Weights of a small GPT-style language model, trained from scratch on English Wikipedia: 26.9M parameters.
Each number is 128 + 24 x the weight over its row's rms, rounded and kept within 0 to 255. Layers, rows and columns count from 0. Numbers have three digits each. The size before them is the row's rms in percent of the matrix's.

# layer 2 attention output, 256x256, rms 0.0931, rows 0-42, columns 128-191
100:149093109141144136138132070163105180119156136139054154118131141097123170112081140134138106148124111113147134158136108131145151158159165094160159127123178118118146103131125096142115102132156179
102:152155127081121104113088101125163146135085115173162100161116138081149130114148098098103115113118140099188098142130089095138139157161103115108117130156179128107184138081124107161105166087110138
090:157107169115168153138157131096136109101113168090160161137150130139125107118097145112118147132144144158098089135152177161131123115117109171132069126105151116131126140125111129096127142145099112
109:130138174164130118116132135108114134153133135076129149110116123156091175126138137136120092163158110134082152097147142171169111098128140185135095147121156110113114127130132160100071083142142121
100:141079119111117102124120169070146107121141116136136121138162131137160092170113129114163115143163160158096113136164132101154112108126098133142125092164140139132142115125147159146154112089105121
097:138159091123167145108085153118147173125110091129104098163138105125107115114141098099142157137138108131144166126123125096098111158149133158154147115148121130135084118180157085138115142105151145
104:158101170123181089135156166101119137149162099112085108145139113115109163168092126151121118120120134135094149149137150134161125110156125118127102143140132169132087118125198155171121122088175089
107:155176128138112157165108093145131132112129145167114101156139127137137149127126134104125094134118088142140110109122142106171155128142131147155115123131102149095096129067110164073146148119105118
085:145116131163103072122143114162125151124139156132118122105120120115128101135136090067149125139134139144122121101142134115150111132157109140137137143147102114141156166171139172126143112143155130
098:125096097109091119106113125130138136170179115174131151137110098111146102111130144128170109116133103108130118124117132081134112136135099113091130195129113143116148102132149132107140099142133138
097:097183107138147145152111093103118143096140134127168100146105163128143111140122159152083108112174103127145159148128139158106103123121122125150124121104127112152124163148127132141106164143091107
101:118179124106156115121165159113137144112128134111146141111156165133203142117130129144124145127120114094121128113111089111128131137126110093170171133105171092139133168136142107093113136163093114
103:150133141124086116159110082115140137141168129125126109130143144142148139101110129144118145126163090138160149108156172135135147143121140131174152112144161114118111110140152128101119121135176182
106:103116129136148132152163134116125136113123109175109113085141119132104108159107136130146107130144072157132100143139133120134143137110157110140125120166118121115143131136113129168159149140110152
095:147131109116148113139124116186136154100139144088122124100113147095128150128137112131119088127117071133142074107103127124147168112167171123110174148086098131101082118077119096131145132151150113
100:134135133150106145114093093138160124117134158148141117116146180135139109145132138104151134109132138133070125155111135151110132158149086139100108139150130084105158128137110120114135154060117103
093:117105132100119141115132119100100103133095105163155150126133085139148131145120106111108101137108189127089136122099170101126091135130099136090113121144174122151149128138157121184106143136129098
102:126149139138107141154159113101137092140137119132157165135129147144123163133128105174100118141148120126115126099124134139148132119181154138116055157145135113127131129129171113138159133117150154
101:158119142112126088105159109115182148132129118129101144139150123146103141125144136097126142127166159129159094111147120117111166177133134137142109094155097150162132099142149148137114116103158131
089:112128159141098115117147121110124127158110152107136116147083122108123104126114131129128112133151120130105116141088107102139096097117175094084132127141179139132103095109125120125062181098132175
095:063126127104150122080201161132126134158085145148137133104124132097133140177141104134126127105107156155106137135114126140123092087141140121136098120114137118141135141159135138125117122139148108
089:122078162149103144145133149142123127153174136181126105152137144121115132114154140134164135142104111152123166133118104169124140095137121116131165135154146134132151133123079190115119150077089138
089:182108103102160131122126139137153105146173144149129133142118122125132131110138155171127131103154127137147141147125132094110100152090126123145130107132156146094148123104065120137142140106101152
103:133189134134167148131121159116145098120126130128152132109119141162133096148145156106120154121105138121136158071166170141130066161174113121173127123125145116125106110128120162168104123125137146
099:158152103153178114150111143131094135113169094097105152143136143125103140133145114125108158125114136124146137118124135135158135149165126170080102159128100100107135178152121078076103161150090141
100:135168136131090106147092057129148131137122151127138127145116133135111157153124123106119145159128137130100152142125109152130141099158144134144135102175121117141103162112101132098104132104128143
104:144151153140132091169162096115176135119128179142109144109141116116157115191118137099135137133141147120136128145138150145122155148119111146083134066125128081173154121110152152118119119112117133
098:088122091132152170100117158113126174095136108157130105161172135095129089136110096140115141140143133136145151150124141144106127161119105167158120113130155120122205148172123138142130125156115125
098:108110138116132117131160108126155147092158112133106161125174155155144122104105138123106135189162144078115127069134092096134139138152116121176120140126090112132139107167125144124111160145080169
107:137166159110162120137139172132124145102103149127131162142142149158163102101115163140118155124130163093124158107104139171105148128116104145157098133125109095128133105109126172115120125128118117
101:127085139135116109103100092156127128129141108122122178083146148158112117177129162130110098110111103107125121127096128117062126184140134104081127117079143068128139098133106116136127152167136143
104:148087120101160134154159117106149106133151148126135119142164144119137088117080131103133119156144106119123150117115130156142117147113116145128115112117169139149099146180140181136142121142136114
106:151126114131127133120167142100126074105137160159127164130158171136140165129159115115118161107135144103057145178138134114094155106083138142153092139142139105147114151114136110090089145153124150
101:105152149124110122116117103111120120082115164110150106122127114133122108075073144107140133143132142136137111084141183144156126138156105125077122136147138101140184137154111138086171112146124110
103:168065076124072170101084091181168119150107132111099157124131162097078139101116159138122115084167123158123176144144102131102130115125134091146167144114104161146144136155074116142097133129144146
109:123133064139128146139119147139095144137144115142129117116159122138122139121128124137121122118122148134155092126103154135128109121170167170133114131086152138129120134155122136109116095130114069
096:151117095127110166151076109133148096148088127109156102137123071123163138130120136128134131155154124150117147153113092157131117124114138157118113087138163125153132164116113104169130135133154115
093:156098107097124192096136138148166178126108118109122137113139164113117136100135090142172139125101123153124124101079101123161163086140122119126153100133121154157153103129086106135147148109079148
097:127125097108178134146078161133137146091125129175161124134119073122150140127103094111114110148150083119152112113140193142139096147108124082131117145129159160165118136134094085144142124173122136
099:107140114138174138157138140122097154118091156131104105096114182115090117130101146112136140100150092072176146155136119159137176134150151092141142156120115114103101160136141104099102136141104145
093:083095152102121107159098128097144131134171151078140097085122159078116112107117146129121100124181079169145167121135131159101128145090148155079124107126163134139143172125147094129107131099174087
102:158130131118126120127115134119123135094092146127128123123149149136138136094155119156074134125122117056130112127127110131122112145085113113143099141146103142133087156124116085107130113120119122
101:151119140139131076153123160112120135126132153134169087123141122145097109062117149099136153102150133087111160106135177144136164172118140129100108115126121093152064145133144128180108127149103154